python train.py --n_layer=11 --d_model=160 --n_head=5 --n_kv_head=5 --head_dim=32 --d_mlp=640 --vocab_size=2048 --activation="gelu" --norm="rmsnorm" --norm_place="mix" --norm_eps=1e-07 --positions="rope" --rope_base=10000.0 --rope_fraction=0.5 --qk_norm=true --attn_scale=0.177 --bias="none" --tie_embeddings="early" --parallel_block=false --extras=["local attention windows", "shifted keys", "gated attention", "a norm on each head", "value embeddings", "hashed n-gram embeddings", "a smear gate", "short convolutions", "capped logits"] --init="normal" --init_std_qkv=0.0265 --init_std_o=0.00566 --init_std_up=0.0265 --init_std_down=0.00283 --optimizer="adamw" --lr=0.00209 --beta1=0.9 --beta2=0.98 --weight_decay=0.12 --lr_head=0.019 --grad_clip=2.0 --warmup_steps=384 --schedule="wsd" --decay_fraction=0.403 --decay_shape="linear" --final_lr_fraction=0.05 --batch_tokens=16384 --seq_len=512 --doc_mask=true --train_tokens=110900000 --steps=6769 --dataset="wikipedia_en"
Each number is 50 + 15 x the weight over its row's rms, rounded and kept within 0 to 99. Layers, rows and columns count from 0. The size before them is the row's rms in percent of the matrix's.

# layer 8 MLP up, 640x160, rms 0.0874, rows 58-79, columns 0-159
103:69 36 54 42 56 50 44 57 62 43 34 51 50 37 32 33 35 35 20 79 56 44 17 34 02 54 83 68 55 43 49 53 72 45 50 52 28 44 38 50 51 58 66 66 66 43 16 39 35 38 21 46 29 34 68 44 36 27 34 61 56 66 24 55 44 45 40 48 54 86 55 43 72 41 39 36 47 57 58 50 45 43 28 46 83 44 51 49 65 57 48 53 65 45 50 75 43 47 51 61 81 61 54 44 65 69 25 50 72 39 45 31 47 61 57 33 40 46 54 50 63 74 64 38 14 44 31 39 38 59 55 42 51 39 46 56 27 62 67 26 39 50 46 75 50 62 50 79 67 47 74 45 42 64 33 56 29 27 61 49
101:58 32 52 41 49 83 59 20 49 42 72 57 50 58 54 70 73 33 51 65 68 72 43 30 35 93 65 45 50 35 39 48 53 55 55 32 64 45 39 46 46 70 57 64 72 18 50 60 68 68 58 64 46 52 50 58 59 51 61 40 57 42 60 59 48 60 42 72 43 21 37 66 33 63 63 39 40 60 52 56 62 52 51 49 62 68 73 35 69 47 38 44 62 80 50 49 36 69 39 41 26 30 46 37 48 52 88 46 99 65 48 72 49 55 48 23 51 38 69 66 68 71 46 49 53 68 56 50 56 54 54 47 52 26 14 79 57 42 31 67 41 61 48 45 42 31 58 62 52 59 66 41 71 67 49 72 51 22 36 29
078:45 51 29 28 55 41 36 46 46 65 34 48 54 39 30 34 64 49 55 75 59 73 56 57 41 36 64 26 49 56 70 57 50 64 45 21 55 50 26 35 42 85 58 46 47 41 62 59 44 28 54 38 81 42 42 42 24 42 46 60 62 60 47 50 51 29 33 77 53 49 42 68 39 39 62 48 36 64 54 78 51 34 38 66 51 54 54 40 61 61 65 48 60 74 22 30 40 44 44 40 40 32 62 34 83 24 74 48 23 37 48 48 49 53 60 41 24 36 52 53 64 63 53 99 43 64 47 47 45 62 49 58 53 63 58 45 42 52 62 59 50 76 18 43 69 67 67 77 38 43 50 53 30 48 12 22 12 49 41 39
098:56 34 86 61 42 31 47 39 64 54 52 70 50 70 51 62 34 50 52 83 50 22 37 23 43 51 70 61 58 18 65 30 61 42 47 71 45 39 42 48 60 57 40 69 41 38 51 46 55 63 49 40 49 06 48 68 67 39 47 69 54 60 65 47 57 81 59 54 60 55 52 45 45 20 53 78 52 37 48 62 39 47 41 41 60 49 62 39 46 41 37 22 52 57 17 49 73 29 40 21 52 30 58 48 38 41 49 33 58 30 33 56 45 55 52 23 40 40 58 63 68 28 36 89 42 57 45 59 70 60 47 72 69 52 60 28 51 57 46 76 73 19 46 67 40 56 41 39 46 40 50 38 50 81 60 15 52 56 33 38
096:55 37 72 43 63 50 31 27 39 53 27 59 47 58 55 11 30 52 89 60 40 60 37 58 56 40 67 73 52 59 56 63 40 58 59 49 35 35 24 49 58 71 42 53 69 52 55 59 45 43 64 33 44 55 51 54 47 34 44 30 38 33 55 62 67 69 37 69 65 74 47 39 69 23 32 66 43 52 32 61 42 47 28 48 64 48 28 62 53 63 47 77 51 26 40 52 49 63 41 37 62 32 25 48 56 24 53 24 37 46 58 39 79 20 41 46 26 50 64 55 50 30 71 65 76 36 36 37 35 84 78 44 78 51 39 73 47 27 68 54 72 44 45 54 52 33 34 44 40 38 55 33 47 86 56 47 43 70 31 48
100:64 60 49 46 82 77 58 55 43 50 54 84 79 48 80 67 59 43 52 35 53 44 48 83 43 64 50 39 53 36 29 64 60 66 28 67 34 61 34 37 30 85 43 68 72 36 76 61 62 37 10 61 46 22 62 78 54 52 54 29 43 65 54 56 55 51 44 57 31 49 62 54 61 56 58 41 57 60 14 47 59 40 51 65 42 72 62 26 79 37 39 61 62 61 49 59 39 69 74 50 51 40 67 27 71 36 63 45 65 59 37 55 50 38 53 26 62 54 58 65 43 49 53 27 35 76 76 29 54 36 33 50 52 26 52 24 33 42 36 51 51 35 34 40 68 71 52 53 57 53 35 46 70 52 56 41 24 44 49 59
096:34 39 52 33 55 46 32 44 70 57 39 54 59 25 46 50 62 69 58 87 49 77 49 67 43 64 50 54 55 48 41 45 70 62 54 79 72 40 46 37 38 60 58 42 56 60 50 66 71 57 59 51 33 69 48 40 49 67 68 50 54 34 64 33 42 45 49 45 34 74 74 36 62 47 31 69 30 54 68 39 29 41 64 64 39 32 46 73 56 70 41 45 40 32 34 54 48 49 52 27 23 44 36 20 51 64 25 38 55 55 53 55 52 49 54 51 67 53 57 46 49 42 74 70 55 70 28 27 60 99 72 44 52 58 30 47 77 22 75 68 56 39 40 36 81 42 41 69 78 56 58 31 44 49 20 51 50 23 42 42
106:31 38 15 36 41 56 43 56 46 71 55 72 65 68 63 39 64 32 31 55 34 37 49 50 47 18 71 39 65 41 32 39 45 31 42 38 44 46 25 79 42 58 47 59 39 41 48 57 75 65 64 69 84 24 20 42 37 51 44 36 47 67 43 38 62 22 61 45 62 49 30 46 37 40 51 42 57 56 40 39 32 31 16 40 64 65 46 58 48 42 25 36 45 47 62 53 55 35 51 19 75 48 59 69 91 35 54 60 54 46 27 64 51 64 47 51 65 27 72 63 67 54 61 44 61 48 31 58 58 55 50 50 47 56 35 56 61 54 60 78 29 55 20 50 25 27 67 66 34 40 67 43 42 56 77 40 45 35 74 30
093:50 31 62 55 35 41 44 66 39 33 50 39 50 16 34 61 54 32 58 48 70 53 10 55 49 74 52 46 52 45 36 77 33 55 23 51 66 27 48 50 47 65 58 29 70 28 43 52 47 57 33 64 57 40 67 51 58 53 65 47 55 83 59 62 34 20 64 90 75 44 23 38 41 41 37 76 50 56 68 64 49 19 44 59 68 37 58 63 58 60 53 44 35 52 28 32 25 67 51 32 27 41 76 57 42 47 46 48 40 63 41 50 53 57 40 40 76 62 49 66 49 53 26 68 42 44 34 32 66 74 50 47 37 58 57 31 71 76 48 60 57 83 49 48 56 39 65 73 57 43 64 59 26 63 22 72 61 29 42 45
092:61 33 47 50 17 48 35 60 44 60 61 38 63 42 35 44 21 17 76 57 49 49 59 44 46 75 46 63 51 64 41 56 56 70 91 65 59 42 50 32 53 83 48 72 59 51 71 53 63 67 56 56 57 50 40 79 63 50 58 36 31 42 56 65 45 61 40 41 35 55 64 44 57 62 43 48 67 33 31 32 41 35 60 63 58 50 69 47 54 55 69 60 67 71 42 12 25 63 31 32 58 50 57 74 60 79 44 67 59 87 63 58 57 68 49 40 60 39 45 51 52 14 47 39 51 79 06 58 66 65 77 49 42 57 30 54 72 51 60 52 63 73 43 56 63 40 36 59 49 47 43 60 77 43 64 41 26 40 58 61
102:35 42 68 38 52 77 60 60 40 69 74 43 43 54 40 18 47 47 46 54 62 43 34 32 55 40 66 18 40 62 25 41 75 52 39 38 64 44 48 53 35 57 72 34 65 58 44 58 71 55 30 85 52 56 36 49 31 31 57 62 57 36 21 78 23 30 27 49 54 47 23 65 45 58 34 62 55 61 58 40 37 35 35 63 49 61 36 49 48 69 59 46 54 48 63 59 44 34 54 45 37 27 27 28 51 63 69 49 60 59 22 35 64 58 39 57 70 24 62 52 65 67 73 61 53 40 31 34 59 50 84 33 57 52 52 65 76 38 24 74 62 62 45 47 84 57 47 52 63 42 50 64 34 77 27 61 26 64 30 46
099:63 43 55 53 55 44 42 30 52 76 26 48 72 60 41 58 80 48 47 53 44 33 39 46 49 42 37 04 56 81 41 63 57 37 34 51 55 64 52 51 45 64 30 50 47 46 51 63 38 50 59 58 33 42 35 46 60 56 34 70 53 72 33 64 49 48 52 61 20 42 26 69 24 43 53 46 25 60 12 24 54 72 74 52 49 50 62 33 60 51 53 55 57 79 39 70 48 49 38 00 57 59 63 39 62 45 42 65 43 54 26 66 36 58 64 42 48 34 45 53 44 50 41 27 57 59 64 54 82 65 81 33 30 54 76 38 45 53 49 56 32 55 39 24 34 60 45 36 65 26 65 74 63 67 52 51 28 69 40 51
119:48 49 42 14 29 50 76 67 19 15 48 56 33 32 42 31 29 67 60 67 51 52 67 83 52 45 67 56 51 50 69 45 33 67 45 64 37 53 47 59 37 97 42 62 45 48 75 67 33 34 70 62 55 51 59 63 53 48 49 49 59 63 50 44 56 34 41 63 41 62 44 54 61 51 49 69 51 70 52 24 56 45 49 61 76 37 65 71 64 44 50 52 16 81 36 54 34 40 35 41 30 43 64 30 37 51 32 53 44 50 57 42 58 82 42 42 49 60 56 64 82 27 51 44 60 61 55 60 49 60 27 31 28 62 14 42 71 66 44 71 60 47 33 53 31 70 53 30 35 44 32 26 48 46 57 57 41 39 38 74
096:37 39 81 59 56 68 25 47 54 48 58 36 61 21 57 46 30 40 43 65 38 53 52 61 47 48 65 30 49 36 46 50 41 55 50 47 25 48 44 56 44 60 57 51 43 38 76 56 59 28 24 59 31 62 28 51 64 52 43 35 53 62 62 22 62 71 40 50 46 43 67 78 68 43 59 61 54 36 48 57 17 43 43 43 42 33 43 56 68 45 75 77 61 68 40 70 51 43 54 62 22 23 53 64 34 43 33 40 50 45 64 48 47 46 36 29 53 00 68 51 56 51 86 87 43 30 46 52 98 45 33 75 51 67 49 48 46 35 61 46 45 40 41 46 57 18 46 47 35 30 39 51 51 41 48 47 27 56 19 73
102:48 65 67 62 38 43 48 32 54 49 68 50 68 38 35 55 56 71 75 58 53 53 62 69 37 34 83 29 29 57 37 27 42 34 30 34 20 32 59 70 36 51 48 21 17 46 40 76 69 57 46 49 27 59 57 50 74 25 55 41 37 53 58 69 55 52 44 38 54 31 41 59 53 40 64 41 37 53 75 66 41 57 49 46 48 54 61 78 37 51 47 68 58 34 56 54 72 66 47 34 37 71 21 40 50 44 89 57 58 71 31 49 46 39 56 52 65 16 50 52 76 55 52 44 36 49 46 70 53 71 43 48 34 35 46 22 70 40 36 32 30 56 40 68 51 45 56 80 17 23 41 64 67 36 59 72 58 32 54 54
098:41 40 37 23 16 49 32 65 42 33 46 67 55 30 61 41 36 33 72 73 66 67 73 30 61 39 54 37 62 58 49 32 52 68 57 63 37 56 45 50 40 59 81 73 45 50 89 51 47 29 72 65 62 82 53 56 59 46 62 33 41 46 63 42 55 23 50 76 51 29 37 40 49 48 33 59 51 40 38 64 45 49 62 70 70 25 53 45 66 51 74 58 57 31 59 48 44 43 41 54 51 58 57 39 33 30 62 49 46 70 43 54 50 57 63 81 08 45 56 53 71 46 50 73 59 67 74 62 50 81 54 34 19 66 41 50 83 30 33 56 61 48 30 39 52 61 50 29 50 37 62 35 37 51 33 60 18 31 53 56
098:31 69 16 34 29 53 39 47 37 70 37 56 64 20 48 59 64 60 41 45 32 32 44 28 54 24 74 52 40 46 46 73 61 29 60 61 43 61 62 42 26 55 58 47 30 62 33 66 70 69 42 64 52 23 83 64 67 61 38 56 88 58 54 38 63 56 14 56 03 26 66 47 50 20 60 34 54 40 65 46 62 63 58 44 61 55 48 70 49 45 47 04 49 13 48 65 57 67 60 50 53 66 51 44 40 70 62 46 26 63 37 56 42 49 54 43 73 31 63 66 57 47 54 66 45 44 50 55 65 72 63 40 32 33 54 40 50 46 62 57 42 50 39 39 62 50 43 43 63 45 64 41 37 53 29 68 36 66 39 45
094:36 33 62 43 33 48 71 78 53 46 06 60 60 47 30 59 40 43 26 56 35 89 57 58 67 64 85 68 47 80 59 43 59 42 52 27 61 30 56 68 66 66 64 46 48 66 63 79 49 43 68 50 49 43 54 54 67 27 29 29 44 66 89 48 63 54 59 64 50 50 51 44 80 52 84 88 44 44 48 46 47 78 76 58 57 38 66 52 57 64 67 53 77 51 49 50 43 40 45 47 31 46 55 39 44 54 44 28 27 56 19 50 54 61 74 56 50 57 68 59 57 41 60 71 47 68 68 48 44 74 62 62 54 44 34 42 38 51 57 50 36 43 41 55 59 59 52 69 73 43 48 38 58 42 45 64 61 10 43 50
101:45 58 32 65 52 41 58 80 44 61 46 83 64 76 26 30 36 37 53 22 63 55 48 37 45 49 64 36 53 37 46 29 41 40 57 51 51 20 44 33 22 53 68 34 66 35 41 63 62 37 59 40 56 55 44 47 61 20 51 30 67 52 57 52 35 64 48 44 43 62 37 43 50 51 55 45 56 61 58 87 66 71 41 65 61 49 51 50 39 68 34 37 66 57 75 40 25 45 68 27 27 42 67 53 52 43 23 47 56 49 45 40 55 70 84 55 68 44 56 55 60 45 60 40 58 78 20 50 54 39 33 67 39 42 52 67 39 33 32 51 34 15 41 38 37 43 99 59 67 69 55 58 65 73 57 52 28 46 23 48
100:30 41 60 49 52 74 47 42 53 55 69 33 70 69 61 54 55 45 45 57 28 37 72 45 87 51 42 54 63 74 59 59 64 36 55 54 56 59 39 40 40 50 51 54 52 29 45 38 55 58 32 60 63 78 43 71 40 69 44 39 34 69 37 62 46 63 19 45 56 20 35 49 41 55 25 45 48 50 47 56 12 48 58 53 43 49 47 37 51 77 49 44 67 47 48 44 29 73 58 78 24 66 51 36 41 64 65 61 46 20 55 23 70 58 32 46 45 47 67 68 57 54 55 46 83 46 75 57 48 57 75 21 29 58 43 53 47 39 43 38 33 43 39 52 67 17 43 65 77 38 61 57 67 93 35 52 37 49 63 90
103:73 56 30 56 40 58 40 44 41 66 38 30 60 57 27 37 52 60 42 31 56 47 45 44 55 43 51 68 33 56 59 75 38 47 77 21 62 50 67 53 45 52 64 47 43 31 50 45 63 25 75 54 85 64 33 44 62 23 51 71 59 62 28 60 43 60 59 65 46 79 63 65 64 51 50 39 32 40 42 47 54 49 39 45 52 32 43 36 68 54 38 73 30 57 77 48 55 23 52 26 62 79 58 54 50 63 27 68 39 82 42 39 61 58 62 27 36 11 63 79 47 47 43 48 27 32 34 26 71 59 63 45 23 43 48 54 52 57 15 49 23 31 41 30 47 41 81 62 45 43 55 58 66 59 32 69 61 54 35 48
054:57 38 64 60 46 41 48 43 42 29 05 57 75 49 23 44 48 55 72 33 37 44 43 42 35 42 44 33 38 65 80 46 65 41 54 68 19 48 42 33 46 49 26 68 71 19 62 53 63 21 60 67 39 62 59 63 63 48 59 41 57 43 52 66 63 31 47 45 41 50 58 40 37 65 41 52 28 75 63 49 50 58 53 57 66 36 45 61 57 63 61 46 51 79 53 56 84 43 50 40 43 22 71 55 46 30 38 27 28 64 45 53 45 44 53 46 43 22 59 68 61 28 83 30 67 52 36 30 44 48 71 39 52 34 35 75 55 76 43 26 44 70 58 74 38 43 57 60 80 52 63 62 38 51 86 23 50 50 40 63
# layer 8 MLP down (transposed), 640x160, rms 0.0739, rows 58-79, columns 0-159
103:44 34 52 66 44 40 30 63 39 59 71 53 34 55 33 69 55 40 38 47 32 65 68 53 79 62 68 42 51 47 78 53 27 55 52 41 64 53 62 61 53 47 45 60 38 58 41 51 36 51 38 42 77 43 57 32 21 53 36 32 32 39 34 72 71 49 56 53 36 66 41 39 35 61 58 58 52 39 63 40 41 51 84 33 65 47 49 84 49 47 49 34 31 51 49 56 37 58 40 44 39 67 44 48 66 41 62 51 43 61 51 60 58 62 40 47 61 51 63 48 47 49 41 73 70 38 51 45 64 68 33 37 36 43 14 40 64 57 45 42 68 48 00 40 61 37 51 60 11 47 54 50 26 78 46 35 62 55 55 54
094:59 56 64 61 43 55 55 75 73 72 70 63 48 62 45 35 65 71 45 49 21 37 45 44 45 61 29 45 57 65 32 58 68 37 64 57 23 71 35 46 83 18 56 37 37 62 54 55 43 28 63 38 50 67 46 61 45 24 68 49 48 65 59 59 40 36 67 63 54 64 59 40 68 37 93 74 57 33 30 44 67 76 49 35 79 27 46 39 50 37 30 48 55 48 55 24 32 34 43 62 51 66 51 37 54 18 83 37 16 54 66 52 59 51 27 66 53 57 29 22 43 39 37 72 57 45 42 43 30 45 33 60 46 34 49 50 40 51 71 47 76 59 42 23 50 48 46 46 66 64 49 53 78 32 36 36 39 40 41 62
113:50 43 48 50 47 46 56 48 55 50 52 53 43 50 56 45 51 60 51 50 49 53 55 49 51 51 50 45 48 53 52 47 42 46 50 45 50 48 48 40 50 53 48 48 50 54 50 46 50 63 52 48 53 54 44 53 43 54 52 52 51 47 51 53 47 48 44 49 49 48 49 43 48 47 54 47 58 50 42 44 61 51 45 54 32 56 52 47 46 45 48 45 46 45 56 47 47 46 47 48 50 50 51 49 49 53 50 47 43 44 49 46 54 51 52 49 47 45 50 50 43 52 50 50 60 49 51 49 50 51 61 49 45 48 51 41 49 45 48 55 46 49 00 50 47 49 50 49 52 47 45 49 57 52 36 54 45 46 52 48
088:36 54 58 60 53 64 56 52 39 59 78 17 53 52 51 46 66 35 23 53 40 55 37 38 54 56 55 28 51 77 76 57 52 53 39 32 36 40 60 34 90 42 55 50 32 25 49 43 52 59 52 56 65 52 49 31 44 59 42 65 38 52 51 41 55 54 40 61 44 58 47 81 40 61 64 45 57 45 61 62 82 29 54 65 43 67 40 57 33 64 57 61 51 20 52 25 41 43 35 57 54 47 27 67 45 68 50 84 41 53 35 37 74 22 29 55 49 41 17 42 58 69 38 42 62 78 48 39 34 53 56 39 55 84 38 43 63 62 62 29 38 58 39 43 50 55 61 62 21 95 08 53 84 43 42 45 33 42 49 67
086:61 48 28 56 55 71 62 60 42 59 64 60 47 46 47 67 54 55 57 48 54 54 62 53 38 59 56 34 67 61 41 50 56 54 35 47 39 68 49 68 47 48 36 81 34 51 39 50 41 53 49 34 32 53 55 44 59 37 47 42 57 63 53 23 49 45 48 49 16 52 34 63 39 61 48 51 31 50 71 54 65 42 65 63 43 28 63 51 38 41 64 38 39 68 52 37 36 68 42 46 37 61 35 58 64 42 48 66 53 30 48 42 61 64 42 38 59 51 40 56 58 59 41 53 16 55 26 48 43 36 58 33 71 48 44 62 42 59 43 53 69 46 00 76 56 59 53 42 47 29 43 69 52 18 47 34 51 57 60 35
104:59 70 17 61 78 57 46 57 62 48 53 44 44 50 38 62 56 34 72 30 37 46 53 38 39 63 66 34 46 45 61 48 48 79 60 59 43 62 66 41 96 53 39 31 68 37 47 64 58 27 47 47 54 49 50 43 25 35 41 57 33 49 37 57 58 48 47 40 61 62 58 36 29 49 51 58 60 40 62 49 68 47 56 36 66 50 32 58 42 72 44 41 57 51 53 56 53 68 48 59 46 47 57 59 54 49 43 59 51 74 63 44 25 53 41 70 46 63 39 61 25 51 45 69 66 61 47 70 34 35 57 44 66 39 34 82 38 52 53 46 44 44 00 32 59 40 39 43 36 35 77 69 54 60 27 37 53 58 51 63
086:68 40 42 41 36 53 56 48 37 58 45 53 42 39 54 49 42 52 68 62 34 41 30 66 65 28 35 58 41 30 60 58 51 34 35 31 48 67 58 37 68 45 51 70 40 37 44 50 58 59 41 52 67 66 59 53 52 67 40 49 53 56 42 70 60 47 33 66 34 42 62 57 29 36 64 51 34 60 28 36 44 28 59 44 47 60 34 41 47 49 33 32 70 61 38 56 27 40 68 44 60 55 52 54 59 47 60 69 26 54 47 49 63 78 52 32 48 52 37 28 56 58 36 24 27 63 75 51 52 30 29 59 36 74 54 54 47 57 57 39 37 52 00 31 50 35 62 45 45 49 38 83 59 42 22 50 42 63 46 59
114:44 52 47 42 66 54 41 42 55 48 54 56 62 42 31 53 49 57 41 39 50 44 57 53 57 39 43 51 41 46 44 42 40 51 40 57 72 50 47 47 50 45 50 49 42 51 53 51 39 42 45 57 55 48 73 51 52 63 52 55 51 56 48 56 43 63 39 45 36 47 42 46 40 57 45 61 50 54 60 52 56 43 51 33 50 58 57 49 46 48 35 61 62 50 59 53 52 45 49 34 43 46 53 45 43 60 45 36 53 51 69 55 65 55 39 41 49 44 59 35 50 34 54 64 67 59 41 48 63 44 35 59 36 45 37 42 55 50 40 41 40 36 00 51 48 53 44 48 63 63 74 41 66 63 50 58 46 61 64 49
082:51 47 54 58 48 64 53 47 54 79 28 59 67 63 41 53 37 71 57 62 27 29 35 36 32 38 67 69 02 49 53 36 82 48 55 39 49 68 46 57 44 51 32 38 46 27 25 50 48 55 53 51 30 65 59 63 61 24 50 40 57 02 35 53 66 52 35 50 52 55 73 42 54 39 90 57 52 57 43 46 59 63 62 35 66 66 49 47 44 27 23 27 51 29 13 38 46 56 38 54 70 47 38 50 60 50 71 37 38 65 56 51 48 70 63 28 30 43 43 23 65 61 39 19 64 52 68 40 38 32 42 37 50 58 40 45 43 68 60 43 58 46 69 40 45 38 61 70 24 40 60 86 36 40 68 67 43 51 59 68
092:38 55 52 41 43 64 60 42 78 51 37 61 43 71 77 46 56 78 29 46 51 50 57 55 42 36 69 50 68 51 47 24 65 51 44 40 69 47 48 35 71 63 45 38 55 44 68 62 77 88 75 55 54 23 46 27 48 38 37 34 31 42 38 42 32 41 43 61 49 70 70 52 15 47 37 53 61 23 60 54 42 51 34 40 46 54 38 45 56 59 45 39 18 29 65 52 80 83 38 43 55 37 26 21 68 35 59 54 29 53 61 60 29 41 35 45 40 55 29 49 55 79 62 40 56 47 70 16 53 38 35 34 47 56 60 45 39 70 31 71 66 24 56 12 43 56 32 62 44 55 67 53 40 66 22 63 42 37 53 47
100:61 38 42 62 30 44 53 64 79 62 45 50 35 65 43 50 38 77 79 16 56 65 51 58 65 48 60 63 68 30 76 60 57 29 67 61 24 69 67 61 70 42 45 41 39 46 71 41 57 50 70 46 37 37 51 52 54 44 29 77 59 73 60 31 57 27 54 50 66 69 42 41 49 44 55 41 57 50 48 26 70 49 66 72 29 69 50 40 51 35 47 46 37 51 45 47 69 33 62 38 58 38 48 51 47 43 71 49 49 36 54 49 47 35 50 47 50 59 44 42 40 36 43 36 09 38 62 47 47 44 51 35 64 71 54 47 46 74 46 48 32 30 00 51 37 42 50 44 46 61 40 53 53 44 49 54 64 32 31 38
098:53 49 63 65 54 49 31 46 68 49 53 52 43 64 52 80 71 34 49 45 58 60 70 66 44 73 26 45 62 45 57 31 74 73 57 37 81 38 70 53 36 51 13 76 14 74 57 30 49 44 60 67 47 53 39 36 40 48 48 52 42 51 36 32 60 32 45 38 42 61 54 53 54 66 56 51 31 52 86 57 46 50 42 34 35 55 48 85 51 47 49 48 62 42 48 27 67 35 60 59 44 65 71 40 58 57 61 39 40 50 11 64 66 67 47 40 12 48 51 43 40 45 65 17 24 48 63 46 33 45 27 54 72 54 27 71 28 56 46 52 46 58 00 42 76 59 43 59 31 42 56 25 48 28 48 56 57 47 50 45
121:46 29 58 42 49 55 32 39 32 71 52 68 60 37 46 50 63 45 47 49 57 58 43 54 42 40 44 58 73 37 52 38 48 56 45 50 46 45 44 59 24 45 34 46 44 41 40 54 61 37 46 46 68 36 58 45 56 38 38 48 53 27 46 48 50 55 66 49 47 43 59 43 42 44 63 54 74 54 58 51 54 60 40 54 53 53 61 57 44 43 34 51 63 66 28 45 57 57 61 52 50 59 38 79 51 68 48 46 57 30 56 64 52 46 39 35 43 47 57 53 62 44 32 54 68 42 61 63 47 64 30 53 58 49 32 59 70 43 44 65 44 41 00 55 45 49 51 45 49 54 64 46 46 31 57 42 49 33 61 62
096:45 49 30 33 41 49 57 51 64 57 41 64 47 84 68 52 59 74 85 50 50 34 52 20 42 63 31 41 33 60 61 47 80 39 60 48 76 43 32 57 59 73 75 36 38 37 45 39 58 60 63 59 44 19 52 39 68 56 55 52 53 34 60 56 45 40 73 55 35 55 25 46 46 48 60 59 55 52 66 49 64 30 54 65 47 38 43 41 46 79 61 34 50 66 38 40 65 52 47 56 59 66 81 59 69 69 66 46 71 70 71 51 50 58 39 48 48 75 57 30 46 34 39 39 44 55 63 36 11 53 48 61 34 70 46 24 55 52 43 51 57 59 00 45 68 71 71 67 76 24 45 59 61 77 78 49 69 40 58 62
098:58 38 31 40 51 49 52 61 75 35 50 38 21 48 60 26 49 62 44 52 37 37 45 37 82 31 23 40 67 47 35 45 43 32 42 71 53 76 44 63 65 72 43 53 52 56 52 69 59 42 47 28 59 47 42 46 24 59 41 63 63 32 72 42 53 54 54 40 41 49 35 42 15 60 45 73 53 49 38 36 80 56 74 40 57 53 65 59 46 32 47 68 50 69 54 31 50 43 57 51 53 75 66 45 64 44 82 39 69 46 54 45 26 57 38 45 30 63 51 71 61 25 52 69 71 47 50 35 40 53 57 32 55 40 35 70 46 58 45 59 44 54 00 73 40 58 46 39 45 52 45 83 83 42 49 45 51 36 44 53
113:40 37 48 54 48 54 44 53 52 40 53 57 37 40 57 48 52 56 55 36 45 51 46 53 60 42 54 52 46 62 44 50 28 42 60 55 48 51 58 40 38 48 46 52 62 60 44 39 47 48 59 43 59 56 46 44 51 57 36 58 58 48 38 54 48 47 54 44 58 40 53 45 50 50 51 45 57 56 56 60 58 62 46 50 40 56 55 55 54 46 59 61 49 49 58 58 58 45 55 54 51 59 60 53 46 63 51 56 43 36 49 50 56 48 41 55 42 50 58 46 50 45 54 51 63 47 57 49 44 46 47 64 47 46 54 46 55 44 40 55 44 52 00 48 58 45 52 44 55 56 47 48 61 58 40 35 41 54 56 48
101:52 55 61 65 43 29 27 50 59 40 51 59 45 35 62 64 53 43 62 48 49 60 40 49 28 33 38 33 57 24 77 90 42 38 22 39 47 64 41 45 46 35 50 43 54 64 65 39 39 60 45 66 60 53 45 65 15 51 77 46 49 47 32 38 34 36 55 42 31 76 46 61 35 45 54 39 56 43 29 52 71 50 63 62 48 45 43 54 48 33 53 43 66 64 43 52 57 55 35 52 03 67 60 42 68 47 69 56 43 50 51 26 55 43 52 50 31 58 55 36 50 52 62 52 33 55 67 11 39 62 30 46 39 60 57 46 42 46 60 38 56 29 00 66 31 48 35 33 56 38 59 58 34 41 35 43 66 61 66 58
096:58 61 18 37 71 36 30 57 70 38 73 45 48 46 52 35 55 45 23 46 33 49 63 74 49 38 47 61 54 50 66 48 40 30 46 49 20 39 47 46 24 32 42 73 68 46 43 63 41 17 59 37 38 64 74 64 72 37 49 35 45 44 55 54 61 33 44 46 46 72 64 77 66 41 76 40 42 47 57 32 81 48 74 32 46 54 41 34 36 47 29 41 49 58 39 48 40 52 41 61 75 63 40 51 43 31 38 46 33 49 41 63 37 40 53 41 51 68 39 45 47 41 54 57 30 80 80 35 59 29 33 55 33 65 25 66 34 38 69 54 56 51 00 51 45 53 63 12 54 67 56 63 38 29 46 51 40 82 43 76
102:58 60 47 40 52 49 33 08 50 64 53 40 31 32 48 69 65 49 49 73 51 51 57 82 55 60 34 54 48 58 62 61 57 67 71 51 59 75 39 49 51 48 55 67 50 54 75 54 45 58 68 51 66 20 47 62 28 51 54 52 35 45 47 25 49 49 42 40 64 19 41 54 56 52 42 41 51 24 44 51 43 37 63 89 72 66 63 23 35 47 72 58 61 51 50 57 63 57 40 66 40 60 36 57 58 50 50 41 48 63 44 68 28 50 52 28 75 41 44 72 40 46 74 48 47 54 47 24 46 36 47 68 49 54 55 53 54 35 64 40 47 70 00 47 58 53 29 37 40 66 67 37 53 45 51 75 94 50 59 63
100:45 54 43 51 27 40 32 62 56 54 65 43 32 55 46 35 59 40 46 58 37 63 35 33 27 59 56 53 45 46 42 65 50 44 43 51 58 55 54 53 49 44 60 56 44 28 17 60 44 68 38 27 56 42 51 40 59 57 47 65 58 58 49 26 56 55 55 62 77 71 50 50 46 29 73 64 29 71 35 56 38 51 66 59 37 39 86 46 48 48 48 47 62 62 58 36 55 32 56 36 54 54 30 57 61 29 79 49 40 45 25 72 62 48 54 64 69 59 56 36 44 60 54 41 54 38 33 56 77 33 39 33 46 61 38 54 41 68 64 39 42 55 00 34 39 61 47 38 43 53 52 63 35 29 62 52 65 69 32 60
091:76 65 47 58 62 60 22 19 35 71 53 63 50 60 60 39 47 76 39 58 66 29 38 38 18 40 51 61 65 37 38 04 50 57 27 61 65 55 73 67 49 52 63 69 47 54 55 61 63 40 20 74 73 30 41 65 48 67 30 38 57 62 42 47 34 74 51 50 53 50 33 34 60 55 34 59 43 46 52 38 59 42 70 29 56 47 60 57 28 30 32 37 72 44 49 48 71 63 46 68 38 54 57 51 41 58 64 19 32 41 46 49 37 42 39 34 63 89 58 39 69 47 26 47 56 54 52 71 25 35 72 59 60 68 48 48 62 41 36 41 46 58 08 79 49 39 51 64 38 60 62 27 40 64 70 44 57 30 42 40
037:63 61 28 42 49 66 51 40 68 71 78 31 33 83 67 61 74 58 42 43 69 55 68 50 76 55 32 65 26 37 24 64 45 70 81 58 59 52 37 37 59 55 53 61 49 93 35 53 54 67 36 61 59 51 25 62 37 36 31 44 51 46 49 29 56 67 72 41 77 39 61 52 53 36 44 39 51 41 56 38 54 48 54 45 37 50 51 39 22 14 37 47 49 33 52 41 38 55 65 38 43 53 40 63 42 59 64 66 51 57 39 86 71 64 44 44 37 50 48 11 55 63 58 60 35 58 49 45 29 39 37 44 23 43 51 30 57 60 55 61 48 36 01 17 48 64 41 36 58 49 44 44 62 67 26 44 47 60 26 63